Weights of a small GPT-style language model, trained from scratch on English Wikipedia.
Architecture: LayerNorm before each block, rotary positions, no biases in attention or MLP, tied embeddings, attention and MLP in parallel, capped logits.
Training: a variant of SOAP for these matrices, 569M tokens, 4338 steps.
Each number is 200 + 40 x the weight over its row's rms, rounded and kept within 0 to 999. Layers, rows and columns count from 0. The size before them is the row's rms in percent of the matrix's.

# q: layer 2 attention query, 512x512, rms 0.0634, rows 6-11,70-75,134-139,198-203,261-266,325-330,389-394,453-458, columns 384-511
# k: layer 2 attention key, 64x512, rms 0.0592, rows 5-10, columns 384-511
q261,092,148,169,160,194,169,161,163,178,152,211,211,164,218,178,140,151,171,168,195,210,268,199,213,185,227,178,233,168,139,218,213,128,234,138,211,195,236,207,193,270,164,187,185,177,271,185,192,246,193,232,288,174,174,210,97,191,193,198,239,203,149,188,204,178,189,253,162,173,206,260,158,174,253,201,193,134,210,215,282,201,180,199,128,221,102,178,132,252,262,155,197,219,195,259,238,183,198,220,239,204,231,186,214,109,235,167,198,245,149,212,256,265,260,221,194,132,233,143,257,213,138,184,233,230,265,228,215,280
q325,094,218,238,177,231,131,216,239,155,202,198,237,223,150,249,249,201,237,155,226,213,236,214,224,320,212,212,233,198,263,195,119,182,197,208,151,231,176,197,147,115,204,172,248,199,125,151,208,169,203,194,209,189,210,219,207,309,245,208,232,109,157,274,180,155,164,232,173,211,156,153,212,149,166,254,160,161,236,229,205,194,170,239,165,156,215,214,222,158,140,134,229,173,245,166,234,200,169,229,210,186,207,226,186,151,164,236,136,164,202,197,211,234,194,226,156,183,214,260,184,191,219,252,98,159,152,200,246,125
q389,084,232,184,155,297,217,224,190,266,199,167,189,175,146,217,121,244,157,164,157,249,219,196,137,227,222,176,266,207,231,230,257,215,213,148,183,321,199,210,248,258,199,164,182,147,212,200,212,259,216,215,232,154,237,165,241,200,235,229,202,217,229,206,210,215,170,247,252,185,168,204,196,171,210,120,221,228,219,234,175,182,207,219,184,213,175,132,207,161,226,164,177,242,171,193,191,193,242,265,183,191,224,238,177,242,220,204,206,228,228,289,203,221,173,224,209,141,288,240,163,227,220,284,218,211,201,201,137,212
q453,094,241,204,177,200,229,193,222,175,208,211,144,161,184,221,220,207,202,76,212,123,199,192,221,127,232,220,154,200,185,211,146,159,194,182,209,248,194,127,162,143,310,196,221,163,174,151,172,196,198,185,210,167,197,192,231,123,252,195,199,172,208,162,214,145,221,192,226,204,198,191,189,178,230,174,162,115,339,217,198,208,203,232,152,159,206,266,176,138,203,219,267,162,195,228,129,171,238,154,215,229,203,150,149,182,228,214,219,204,201,222,228,120,231,154,196,220,191,202,278,119,132,276,169,205,147,173,231,276
k5,091,218,159,183,218,178,201,220,186,205,203,154,205,162,199,229,143,134,199,195,184,239,200,230,188,124,191,200,214,183,148,168,191,197,239,202,184,174,141,177,210,161,185,123,190,233,148,159,258,213,210,159,150,183,193,222,221,213,223,198,200,246,174,206,173,210,184,187,171,191,205,252,261,204,145,181,300,169,81,179,210,166,208,180,219,281,202,158,205,213,176,223,191,230,239,225,174,233,267,215,248,246,180,213,200,145,197,191,222,118,186,225,220,134,295,125,261,192,213,275,209,237,126,224,214,165,162,216,184
q6,100,237,154,159,217,161,169,173,227,212,166,192,219,243,210,167,242,150,174,203,203,167,216,225,187,139,199,269,130,234,266,220,188,159,166,234,151,217,211,261,222,155,220,183,185,163,156,189,213,199,136,206,262,170,274,198,200,210,198,209,215,214,200,214,184,226,284,126,193,245,182,183,192,147,162,176,237,244,193,276,230,192,224,170,152,216,158,200,203,113,237,256,220,181,209,199,270,209,138,205,195,223,172,238,234,123,186,168,220,188,143,212,144,201,254,218,232,180,214,101,169,182,199,116,144,275,202,251,206
q70,095,226,216,155,228,201,174,186,140,181,211,228,191,273,265,218,173,193,249,128,204,192,262,164,191,210,164,229,239,227,242,178,200,221,176,191,147,290,281,200,283,231,133,188,257,223,182,310,228,155,179,188,236,189,215,278,240,210,265,241,237,218,157,139,207,173,230,229,231,219,184,177,253,208,246,154,192,204,218,198,177,232,124,283,185,197,150,264,202,219,233,214,240,222,158,179,156,157,174,168,243,206,128,114,251,216,273,205,205,143,221,193,175,199,136,194,185,171,204,136,199,249,270,194,201,215,217,248,201
q134,102,208,147,201,211,126,111,188,173,184,164,264,188,261,149,186,237,184,231,197,269,201,212,200,216,116,157,239,215,214,271,209,164,226,151,137,270,190,158,191,213,148,193,188,179,223,242,188,247,240,151,223,158,251,129,219,144,214,255,160,191,143,216,196,213,194,180,241,177,224,246,207,232,232,155,234,170,205,197,201,184,233,218,205,164,289,146,246,135,214,199,232,196,166,236,176,159,188,159,247,185,205,205,249,159,299,224,236,213,265,241,281,275,196,220,164,167,239,219,177,221,254,262,222,273,249,227,249,227
q198,102,185,68,153,158,189,211,160,249,196,201,233,194,205,192,138,236,190,208,114,166,244,188,233,179,203,210,264,246,227,254,178,232,170,243,234,178,184,209,222,191,175,215,292,209,277,147,188,173,168,247,237,174,179,236,252,129,139,190,230,194,248,202,193,203,236,159,198,146,198,201,200,227,170,199,182,219,189,154,253,263,186,209,186,247,179,211,223,196,199,216,141,215,146,126,148,207,218,164,184,180,231,207,180,202,114,227,232,198,57,252,251,258,175,190,166,220,129,242,140,144,158,235,220,217,203,157,200,244
q262,109,213,176,239,174,222,182,151,202,265,256,202,162,147,192,182,180,251,198,148,193,230,157,171,232,163,173,267,202,104,137,215,219,198,177,153,277,217,190,218,158,243,120,197,185,218,193,168,255,191,121,208,194,171,160,275,263,212,248,156,211,211,153,231,239,248,220,179,151,210,253,203,277,138,175,264,188,214,286,156,193,144,151,191,197,209,137,228,210,193,223,249,253,131,197,167,205,205,194,234,128,269,182,265,231,234,242,200,206,225,204,183,148,206,226,225,166,188,200,247,211,168,163,175,190,167,162,236,196
q326,100,237,193,115,186,167,168,179,217,145,206,205,222,226,154,162,221,183,264,193,161,188,162,216,257,160,185,242,208,236,263,232,227,211,148,277,271,167,176,171,172,190,257,205,216,216,176,225,222,128,203,251,206,166,200,286,254,272,287,218,94,175,141,219,223,226,236,157,210,247,202,232,206,227,204,238,164,208,218,200,268,252,152,140,236,239,218,223,242,190,204,235,167,212,174,207,187,156,151,182,232,240,223,173,230,117,201,253,156,202,144,176,224,174,201,220,195,80,238,163,196,156,191,157,214,191,204,176,245
q390,094,167,211,153,218,187,181,242,234,174,118,172,144,274,123,229,169,149,219,183,216,309,185,164,241,285,242,276,210,131,217,297,168,174,194,150,205,209,191,149,234,152,239,150,250,203,213,216,178,171,216,199,161,155,216,172,237,233,210,255,138,187,201,192,217,173,210,211,221,208,212,223,165,190,257,199,187,254,220,248,203,163,217,192,186,195,244,134,184,201,158,183,172,171,183,155,211,163,175,104,171,241,104,92,237,181,229,152,221,174,299,196,232,245,222,245,228,181,239,145,163,235,160,193,191,151,199,165,188
q454,095,230,201,193,171,230,245,158,160,166,215,208,208,228,237,257,190,189,233,188,235,200,142,185,207,245,214,205,148,152,238,218,184,159,226,250,152,178,183,128,165,254,196,196,167,222,113,233,165,152,232,169,188,155,172,191,254,214,189,235,218,243,189,180,130,207,240,185,243,257,216,159,252,143,210,222,206,157,211,189,172,214,210,247,195,274,122,175,177,230,158,219,238,220,182,191,198,119,231,178,288,210,202,77,190,240,113,221,186,223,277,216,214,150,274,165,268,232,214,170,225,225,140,185,207,236,186,168,114
k6,096,242,241,222,162,123,249,184,153,219,165,218,246,130,213,214,181,134,202,200,157,196,314,244,176,178,222,179,222,276,186,163,254,230,237,175,204,150,209,210,190,281,286,171,162,125,263,174,245,110,211,218,201,207,289,180,178,130,207,259,281,175,107,217,212,261,226,272,187,208,249,234,158,144,207,236,181,219,241,156,181,207,203,248,162,85,177,267,209,140,171,222,171,190,162,311,210,183,234,246,195,170,190,299,178,226,175,187,206,216,234,174,191,166,235,125,233,222,178,189,206,226,158,178,222,248,161,260,175
q7,100,216,195,186,220,229,172,237,164,254,227,243,206,193,255,192,206,240,244,190,223,180,274,206,221,205,218,141,278,235,181,255,271,169,199,149,160,208,179,184,108,173,177,245,113,200,247,153,160,295,235,148,144,186,234,247,285,164,263,121,254,187,281,254,227,211,161,205,213,234,272,257,262,236,267,156,200,162,183,203,199,196,180,218,224,184,177,248,155,191,263,230,180,213,209,109,220,208,192,181,179,120,211,223,223,254,252,152,207,171,171,203,215,213,298,218,193,204,154,166,286,200,200,211,264,227,222,283,252
q71,091,206,232,192,163,180,240,226,226,225,176,152,183,245,259,199,152,238,261,213,276,186,172,265,164,189,228,153,140,211,197,159,246,260,252,207,194,218,277,188,187,176,172,168,215,120,187,197,267,180,187,143,219,213,203,262,213,157,212,221,178,141,144,226,137,188,186,246,211,254,249,131,188,140,183,182,267,131,178,265,164,234,192,189,202,243,243,161,225,157,224,153,199,232,235,226,211,155,158,207,161,160,173,249,155,128,93,185,158,197,265,124,271,218,187,212,175,212,145,137,158,162,217,186,183,246,215,171,163
q135,111,250,232,182,95,214,181,227,172,259,200,168,221,212,271,212,163,188,235,207,241,212,211,190,225,221,208,206,208,255,198,247,271,192,180,124,216,254,188,220,193,245,248,241,240,172,244,169,129,184,207,154,176,140,209,189,235,242,248,172,119,219,209,202,238,187,143,202,195,162,163,193,197,168,144,200,254,141,221,180,175,133,179,220,231,215,183,144,241,200,133,184,179,190,204,182,248,225,216,217,168,194,226,227,238,192,198,183,208,221,326,159,211,223,182,209,162,150,195,145,180,174,179,206,206,148,192,195,200
q199,100,193,223,182,162,180,230,180,211,185,216,178,251,123,141,148,186,268,204,196,181,155,180,149,186,174,190,172,204,245,206,201,196,174,214,107,195,208,170,213,267,242,187,198,192,135,175,137,158,249,211,254,224,188,178,210,198,242,137,149,193,239,191,252,101,111,221,163,226,270,177,190,226,209,168,133,191,170,163,133,196,237,197,225,150,271,248,240,186,143,151,181,222,183,225,196,166,212,164,139,241,179,139,178,156,125,194,242,210,198,206,241,225,195,201,248,147,159,230,167,201,202,135,190,197,247,162,113,259
q263,102,135,217,247,191,217,235,144,165,197,141,188,204,230,169,160,258,207,156,172,154,258,190,214,161,212,216,200,211,158,254,180,203,180,269,223,230,246,255,169,200,157,181,107,196,210,241,238,223,114,223,211,199,220,265,198,198,195,182,181,265,198,148,236,126,197,167,226,183,207,129,139,220,171,254,212,214,231,191,224,212,234,139,164,186,165,200,220,193,154,198,198,215,295,139,162,161,191,189,160,209,206,174,219,193,232,224,195,208,181,159,145,176,253,114,254,149,270,259,137,258,192,137,218,187,163,206,108,231
q327,094,198,156,227,222,148,265,176,155,199,181,224,179,256,226,227,172,236,166,199,174,259,216,156,99,153,174,216,260,212,217,262,234,181,151,112,189,160,193,237,208,192,172,206,178,111,259,194,185,198,171,188,214,213,150,221,223,214,217,182,222,171,238,167,221,187,253,130,163,196,216,238,276,192,238,181,166,169,161,203,224,181,169,239,189,135,136,207,122,196,154,223,175,178,249,136,175,176,186,143,214,265,234,167,142,239,213,169,225,176,254,180,248,158,279,262,191,199,272,155,211,174,167,143,176,212,278,164,178
q391,092,185,187,127,274,214,222,171,218,198,224,195,243,156,230,184,255,319,179,238,277,236,205,185,122,256,248,193,262,181,132,208,187,169,164,223,216,179,216,192,263,216,201,244,175,166,196,195,154,280,247,105,208,231,235,268,222,186,193,176,223,167,203,157,232,189,222,222,215,200,272,145,192,240,170,229,239,191,221,180,175,180,196,163,234,171,223,191,179,229,166,177,199,176,257,232,154,150,164,215,230,167,211,221,107,174,256,211,160,259,216,228,195,102,167,230,208,147,211,197,226,143,213,246,264,254,225,168,207
q455,100,174,173,214,168,218,150,204,173,233,222,162,96,252,204,210,279,175,246,142,263,237,167,232,204,147,254,221,178,134,225,167,197,185,337,194,217,242,179,222,165,183,130,155,238,235,240,180,257,221,212,151,206,236,220,298,218,242,257,195,205,242,243,183,160,198,142,160,189,290,287,166,149,178,191,158,198,233,175,203,293,248,176,217,208,208,223,177,191,148,274,203,225,166,263,190,210,207,258,162,226,216,159,185,228,195,224,185,137,168,220,107,213,177,182,205,170,207,223,185,220,172,187,208,249,205,209,228,193
k7,095,231,133,200,255,174,115,255,177,238,211,186,254,207,222,195,105,181,222,253,176,181,196,166,199,183,241,190,193,170,203,228,234,214,209,246,139,218,161,202,258,230,215,118,254,289,230,225,159,133,141,198,184,232,221,214,154,229,98,142,138,135,206,148,257,213,222,173,214,152,232,212,179,243,169,278,272,209,194,233,155,154,191,208,251,198,230,199,265,244,206,217,203,299,242,216,120,131,212,214,193,181,185,150,127,273,222,172,229,229,174,184,225,204,236,139,157,236,231,207,227,237,221,232,193,159,215,228,137
q8,100,192,205,167,162,189,218,199,214,215,271,195,155,205,191,228,211,193,155,211,182,214,195,219,183,195,239,212,281,203,199,139,226,244,314,223,269,171,189,179,180,175,169,309,222,195,170,219,180,172,259,203,202,197,172,200,212,214,201,136,148,226,137,193,276,234,122,216,214,177,225,258,252,111,206,234,204,242,197,211,142,218,256,191,248,224,217,176,235,190,184,166,165,200,188,206,202,217,136,199,145,213,200,215,220,206,170,235,126,239,218,202,210,137,150,211,213,266,244,257,180,261,189,222,138,237,193,146,151
q72,101,222,219,153,200,156,169,200,230,149,249,153,281,203,185,162,192,187,180,208,200,229,224,267,207,130,272,201,271,203,200,207,182,199,234,249,186,193,113,267,272,266,175,170,201,150,180,179,232,192,262,190,278,263,212,234,149,185,212,185,177,253,179,221,146,249,180,265,158,211,184,144,171,121,168,264,192,255,150,226,123,151,246,205,162,186,207,193,246,179,226,297,218,187,110,225,162,217,224,207,123,121,139,192,195,237,225,345,188,270,201,205,163,180,257,177,233,256,210,236,248,112,178,237,202,209,130,127,211
q136,104,148,189,216,165,236,189,218,195,217,162,230,136,157,150,266,167,211,289,165,208,101,261,246,211,256,246,158,257,194,214,169,174,139,195,167,191,236,211,254,180,179,225,255,197,169,172,167,285,148,299,222,171,226,232,246,186,257,229,201,215,247,148,168,247,217,213,209,227,240,217,199,243,131,211,262,201,245,192,259,236,237,156,179,211,237,185,220,229,138,226,199,122,224,175,200,178,229,100,138,151,177,171,193,203,184,282,199,170,151,181,228,264,176,151,156,211,232,233,191,225,178,218,165,152,251,164,126,161
q200,100,226,225,286,243,244,251,169,255,152,176,215,156,218,221,230,255,132,230,200,168,243,275,163,334,196,237,183,294,191,249,271,171,193,198,300,189,124,188,247,213,201,230,180,216,157,177,139,235,229,184,197,172,114,202,140,250,132,201,258,189,203,201,200,200,233,256,199,186,190,205,204,227,153,145,202,266,193,243,226,214,178,160,129,213,250,223,221,206,242,253,226,226,152,234,192,211,218,218,160,196,186,138,231,237,139,197,177,207,190,229,179,167,153,172,217,182,189,219,170,255,199,98,217,157,141,190,143,158
q264,103,212,223,153,258,222,292,148,263,194,184,154,121,242,262,230,180,285,203,271,216,211,169,252,248,169,208,244,184,195,228,138,265,153,188,187,254,165,204,185,253,168,227,190,212,211,187,261,244,184,247,232,200,272,167,236,202,171,143,225,317,207,203,135,209,198,193,258,249,106,175,200,237,274,155,210,167,258,178,217,162,187,186,177,174,192,176,156,222,213,242,180,236,348,207,243,155,191,204,143,209,199,185,164,261,136,281,205,251,151,224,181,194,222,203,222,214,195,230,204,165,236,157,183,232,201,257,175,203
q328,096,188,172,124,219,157,222,238,203,147,168,226,181,220,263,165,244,166,221,123,192,214,231,256,188,159,218,188,240,169,217,129,141,171,206,161,189,198,279,198,202,177,204,253,216,213,171,168,191,243,265,127,270,218,275,212,224,283,208,188,258,181,190,177,178,173,155,170,233,192,187,210,245,131,177,233,197,124,161,227,254,165,186,240,158,182,158,210,220,199,210,285,219,128,209,165,151,212,155,212,211,131,229,216,184,182,165,203,223,193,228,250,198,172,216,215,194,187,257,218,221,173,182,300,149,197,248,176,173
q392,089,208,172,211,213,229,203,143,218,196,238,184,187,247,209,154,198,178,159,214,234,189,184,167,205,165,231,147,257,215,220,218,198,238,145,231,177,107,181,233,179,172,183,148,158,167,139,218,200,170,140,133,174,193,165,244,247,181,242,135,223,223,179,185,220,234,190,202,188,174,152,181,182,180,204,209,206,240,242,168,209,223,129,187,156,212,190,206,192,177,180,272,152,177,236,214,199,113,138,319,215,161,262,311,195,236,192,210,170,250,240,180,202,227,219,239,230,245,117,207,201,168,190,223,198,254,196,196,194
q456,099,143,146,228,166,244,144,124,245,214,233,172,169,256,177,224,157,146,216,238,223,191,264,190,187,208,175,113,159,96,128,225,122,230,226,183,196,231,190,215,180,165,175,230,206,201,209,188,173,168,290,209,188,177,242,181,227,172,167,171,249,166,206,153,225,226,185,183,132,162,117,119,229,179,304,174,119,175,131,235,176,237,197,190,163,182,141,283,276,148,220,232,218,187,156,254,216,80,230,147,254,236,142,131,159,233,157,134,110,201,191,199,230,211,186,237,191,226,106,170,184,215,236,200,217,230,238,268,143
k8,088,179,237,190,249,278,161,171,196,173,221,232,162,187,165,145,185,216,213,219,191,240,234,232,234,207,235,222,159,184,258,239,260,165,191,204,190,204,178,159,210,149,196,237,193,283,116,238,189,262,223,176,220,174,237,189,230,223,228,203,239,160,227,199,191,245,182,243,171,232,205,181,152,162,197,145,152,282,236,175,136,189,170,268,216,152,245,213,190,178,217,170,155,229,154,158,187,172,223,229,179,234,254,201,189,190,191,170,234,222,180,212,178,171,169,183,217,219,240,182,156,230,170,200,229,168,144,128,203
q9,095,216,153,266,291,229,233,163,249,220,186,193,170,208,174,120,131,215,131,170,91,296,243,110,228,139,209,152,171,240,165,185,191,200,175,146,187,237,173,204,247,202,116,165,165,215,177,196,116,249,260,166,169,198,163,156,130,138,187,274,213,204,273,227,215,181,233,159,173,165,234,241,166,212,152,149,162,134,151,183,249,208,190,222,235,225,207,208,210,225,212,198,163,188,264,235,305,260,265,264,136,178,224,190,201,241,240,142,184,136,108,152,268,219,157,239,176,184,196,226,207,211,220,189,203,242,289,213,231
q73,103,152,135,183,160,236,216,226,217,266,186,117,224,194,222,184,264,256,203,150,195,166,228,236,164,166,251,210,183,121,232,178,173,214,213,203,193,158,221,218,130,196,155,180,163,152,231,188,216,235,226,204,175,209,195,148,219,173,208,179,249,199,208,273,199,132,214,243,156,176,249,195,200,183,235,120,208,176,193,124,169,166,147,178,149,265,186,213,204,188,216,275,121,178,194,175,183,243,227,232,266,201,182,284,208,262,201,182,244,116,120,206,187,236,159,135,186,194,198,148,231,212,173,183,214,193,229,138,152
q137,117,230,213,228,191,188,184,158,182,176,203,178,209,221,265,213,192,242,202,138,226,124,216,198,91,187,121,205,191,154,104,215,129,205,193,139,180,258,246,171,128,277,149,243,170,206,268,178,277,210,226,257,176,180,225,246,185,141,205,302,191,200,189,231,253,133,184,196,123,225,275,164,250,204,193,129,206,177,201,245,212,149,249,221,207,245,215,148,190,225,249,184,112,180,215,179,162,219,205,162,222,194,257,218,185,156,190,185,228,173,132,172,178,214,223,219,164,216,193,239,265,217,173,215,232,253,292,192,220
q201,108,185,196,197,267,287,217,182,225,246,246,134,266,147,216,205,279,215,182,185,184,196,220,207,185,208,182,177,289,153,141,153,184,222,181,229,127,185,264,279,220,196,172,225,221,160,250,210,245,181,143,259,230,150,162,165,213,197,214,237,171,184,109,202,190,148,189,208,195,207,242,236,164,138,171,176,247,154,196,271,213,210,204,205,181,204,205,166,209,192,218,168,188,145,218,183,140,185,191,173,169,238,204,211,217,236,161,129,213,204,148,235,175,213,182,231,264,152,255,188,228,216,208,127,180,177,121,224,216
q265,102,218,192,166,107,232,128,204,221,138,266,182,186,233,251,198,188,239,203,236,214,186,184,186,192,166,145,139,211,250,223,178,216,214,231,248,181,191,169,167,190,223,228,231,181,235,255,194,206,152,181,233,153,218,254,246,215,201,256,228,272,247,231,181,242,167,176,151,168,159,174,231,199,226,229,192,145,204,164,157,217,235,247,235,190,253,187,137,197,130,137,220,205,186,163,240,241,164,173,159,234,181,164,201,302,108,193,137,153,124,229,195,173,148,203,152,151,144,142,237,197,151,241,262,224,122,206,169,225
q329,097,164,215,174,237,189,243,210,187,233,136,166,186,183,199,155,194,186,200,276,163,219,129,149,180,230,137,176,187,162,127,152,176,199,127,150,138,183,230,215,224,154,119,199,173,172,174,177,185,210,259,208,212,254,204,142,204,225,177,227,159,161,263,187,259,141,140,187,224,283,237,226,147,206,207,174,202,199,225,228,345,270,167,214,202,150,215,187,262,194,155,154,199,295,161,210,158,202,171,231,145,177,208,173,214,207,244,197,215,172,182,110,180,278,313,141,257,209,178,260,185,177,237,170,135,134,225,165,263
q393,096,221,227,250,226,147,187,243,178,237,205,217,173,175,196,242,248,178,123,180,187,226,254,68,222,192,184,166,253,179,220,160,177,173,184,173,246,112,110,295,188,127,251,240,231,197,177,256,233,177,188,107,150,216,132,123,213,149,173,167,177,235,177,144,272,236,193,196,248,229,212,228,213,182,252,133,245,215,180,150,210,151,136,232,207,183,171,227,261,185,201,187,213,167,190,155,227,169,213,224,219,204,248,258,228,152,280,191,189,225,217,249,236,214,190,258,179,195,221,133,213,173,245,208,255,230,185,209,126
q457,096,233,174,151,226,195,238,213,230,173,238,145,229,270,210,193,178,162,177,145,212,254,179,198,190,286,202,161,140,213,211,187,187,199,237,171,233,151,155,232,210,193,196,199,194,231,158,126,118,191,189,225,214,256,279,230,227,168,132,204,230,159,261,154,236,193,195,133,198,218,97,168,181,249,299,209,211,211,155,208,230,194,249,239,165,190,192,194,225,187,223,253,157,284,114,185,205,266,131,198,195,180,149,233,220,168,234,165,148,174,276,169,196,218,212,183,183,143,165,191,279,179,221,184,235,165,239,161,185
k9,098,170,169,180,150,186,218,226,172,194,203,252,156,171,134,197,153,190,227,210,216,219,191,236,244,205,192,209,228,191,173,254,210,191,165,255,190,201,161,191,171,196,179,159,155,189,283,192,218,134,156,244,147,168,227,211,160,211,175,189,191,190,170,239,183,188,227,174,310,185,178,228,147,253,133,354,247,172,244,238,205,201,208,182,232,153,165,209,164,154,211,263,161,206,167,247,250,154,243,114,191,249,186,239,240,206,285,178,182,306,230,152,238,140,165,219,218,212,218,267,150,182,220,141,190,191,102,177,246
q10,092,216,176,180,184,145,205,213,239,189,268,186,253,250,203,231,217,170,293,143,181,189,229,218,123,232,187,230,204,158,235,175,202,175,230,163,218,163,258,103,183,184,190,147,181,210,174,233,121,192,191,190,285,219,173,239,236,192,244,186,204,200,192,222,195,190,209,241,225,126,178,227,162,193,197,214,244,223,247,158,135,272,102,203,169,204,172,171,202,165,194,234,188,144,126,139,132,243,163,209,249,218,182,205,196,238,178,279,230,157,202,207,169,208,225,222,186,177,144,217,171,259,214,177,221,171,300,233,179
q74,098,158,200,237,155,213,171,230,139,254,128,219,194,159,230,166,230,243,126,202,254,213,258,157,206,215,162,194,217,170,178,161,234,195,216,122,191,187,195,101,198,198,175,205,231,137,175,204,188,173,159,199,188,175,194,188,180,198,208,203,159,183,205,269,217,221,161,174,219,218,190,260,216,161,149,136,264,161,241,197,208,201,258,218,173,196,308,245,231,179,187,160,246,181,130,164,164,114,232,263,197,198,152,225,205,253,216,206,184,204,217,158,181,85,213,191,244,214,151,203,158,185,148,193,219,187,161,221,117
q138,101,247,100,245,159,162,234,286,156,222,154,143,188,237,202,246,202,221,223,249,201,205,112,220,255,122,215,133,227,202,268,147,221,225,177,180,207,246,297,160,240,158,240,190,206,178,168,286,214,234,183,234,203,172,196,235,238,175,188,214,220,179,181,248,201,190,256,192,121,177,207,183,221,184,253,246,232,180,219,130,265,303,190,194,146,174,234,246,250,149,233,196,283,143,198,204,190,262,151,200,272,234,224,237,143,269,171,231,153,225,248,161,242,209,230,197,190,186,194,217,179,238,129,221,211,191,207,231,238
q202,099,178,203,181,206,247,249,205,217,219,179,233,219,199,158,229,258,190,246,198,289,233,219,238,161,188,211,202,209,234,151,233,121,136,221,181,220,184,205,246,217,201,248,136,241,175,184,161,153,168,170,235,151,141,192,201,171,214,166,238,338,182,201,212,186,128,178,227,157,220,162,224,211,203,247,163,238,196,194,195,228,189,132,197,209,162,175,261,212,259,136,182,246,187,178,257,170,258,249,184,147,176,176,205,157,174,137,229,133,179,239,169,254,216,220,132,144,127,200,210,249,203,227,222,179,201,153,200,210
q266,100,198,182,238,221,218,179,261,233,199,141,221,284,215,257,167,207,247,197,180,170,144,158,229,240,214,223,189,209,152,214,184,212,178,234,198,174,259,201,200,146,212,173,221,213,250,205,163,254,139,152,237,281,196,237,158,202,235,185,147,219,198,246,150,181,125,199,274,251,205,174,241,211,186,167,219,173,113,186,248,189,168,227,151,163,174,195,212,207,168,276,190,267,171,202,173,133,169,184,190,205,159,121,201,204,173,183,192,209,251,222,237,124,109,171,201,211,145,174,274,257,159,150,284,130,223,165,163,184
q330,099,192,197,116,166,217,172,220,143,201,115,233,202,191,157,215,160,248,172,208,158,225,224,206,244,251,228,223,158,208,191,159,253,225,251,260,144,254,254,215,194,241,206,180,183,167,146,147,145,209,191,189,197,81,231,254,236,198,226,174,201,239,174,167,198,197,186,223,215,232,191,194,180,171,193,195,234,222,213,234,230,214,161,219,172,176,245,200,161,192,190,209,225,175,186,183,175,166,199,232,166,235,235,204,215,239,196,158,192,262,189,146,214,206,244,141,257,249,213,184,135,188,263,177,178,154,145,262,171
q394,093,143,115,214,236,254,201,138,242,166,146,247,251,192,235,223,194,229,196,227,200,206,217,179,254,203,169,304,247,227,203,129,173,89,189,140,193,165,223,209,260,177,231,131,169,248,223,185,196,235,168,276,196,162,186,300,234,248,146,221,243,147,246,293,241,222,190,201,204,276,225,174,225,207,178,236,190,259,195,173,212,255,209,185,153,196,262,171,208,164,135,170,122,153,250,226,170,245,221,200,216,246,185,277,183,238,209,212,188,160,239,148,191,151,244,280,185,178,208,240,232,148,254,245,223,234,167,64,212
q458,097,138,175,158,136,127,186,152,194,195,176,207,195,174,202,196,242,209,218,166,241,256,225,250,169,272,177,241,214,178,275,130,158,196,211,200,184,227,133,230,199,162,173,216,234,212,247,259,197,162,198,197,218,187,171,239,189,169,157,212,171,188,172,182,201,235,149,124,213,226,261,188,126,243,191,204,190,255,136,158,226,151,166,203,201,166,194,249,210,171,193,253,232,139,246,223,183,180,242,153,197,133,244,218,280,223,191,204,177,242,278,166,159,242,152,161,231,213,207,166,156,174,273,220,245,221,226,241,233
k10,100,249,267,209,208,244,270,181,235,202,224,146,101,200,190,160,166,133,147,212,163,273,205,280,183,228,192,152,234,250,187,246,210,201,237,230,216,169,207,222,140,196,218,191,152,210,210,210,267,210,235,185,209,226,304,191,209,172,182,173,177,236,157,188,242,239,203,228,125,225,133,168,179,119,173,176,273,141,220,231,163,136,202,232,201,214,231,140,169,182,263,184,177,212,160,186,210,207,201,235,186,179,189,252,249,198,226,171,138,189,148,178,243,229,160,197,276,234,252,186,155,179,235,190,171,131,204,199,182
q11,092,214,195,198,181,208,183,138,228,205,224,171,215,183,183,215,198,175,229,146,191,184,165,191,192,170,214,211,209,215,229,185,207,160,182,191,214,248,214,186,143,186,250,189,198,234,265,190,173,217,238,186,241,123,175,223,202,222,293,193,216,214,161,232,227,136,203,182,159,219,188,261,148,232,176,225,184,215,155,252,241,273,215,243,233,151,161,219,221,193,236,239,185,129,218,183,236,179,181,175,170,308,132,183,229,137,183,211,176,259,237,209,225,210,179,212,269,243,238,238,215,243,276,147,204,266,162,147,159
q75,097,281,222,243,181,120,239,175,257,229,165,216,195,185,157,181,254,192,138,174,277,200,170,261,178,199,217,156,201,259,268,193,225,192,188,159,217,147,182,283,205,236,269,228,81,201,239,186,225,232,208,205,230,146,186,268,165,187,199,157,207,183,206,195,195,247,252,149,257,133,203,137,210,210,275,207,186,189,219,207,171,237,197,199,228,146,163,208,142,242,193,125,215,221,143,198,171,221,145,208,209,252,202,235,200,145,219,242,144,254,130,213,192,194,200,135,151,226,234,232,184,253,201,178,199,171,189,197,198
q139,110,267,116,217,171,160,210,145,214,135,229,199,242,223,215,203,170,236,230,251,121,171,193,199,191,174,224,191,202,195,261,223,163,222,177,205,235,228,180,198,220,124,244,247,139,214,239,261,202,173,158,175,236,221,134,171,232,206,206,229,250,213,237,251,215,235,236,177,180,180,200,213,143,187,223,181,230,237,158,258,251,221,165,217,206,166,166,179,210,138,175,205,183,164,225,166,135,200,197,178,253,195,289,202,251,221,192,278,164,207,157,201,194,244,171,170,232,207,217,319,213,187,227,221,207,231,242,168,144
q203,109,234,201,194,213,228,179,148,250,155,237,239,171,173,207,226,192,146,202,222,233,212,183,175,195,213,163,97,214,185,216,207,160,248,212,241,187,128,251,196,167,108,131,181,212,209,242,249,168,167,159,187,240,169,139,214,149,206,150,137,215,181,321,206,140,291,235,189,140,244,252,211,167,178,112,218,234,207,118,165,167,180,221,226,218,186,184,126,186,209,161,169,192,191,230,188,198,225,277,184,235,211,200,220,224,146,213,174,224,225,133,196,209,221,218,191,215,199,118,234,183,160,210,209,171,243,230,211,140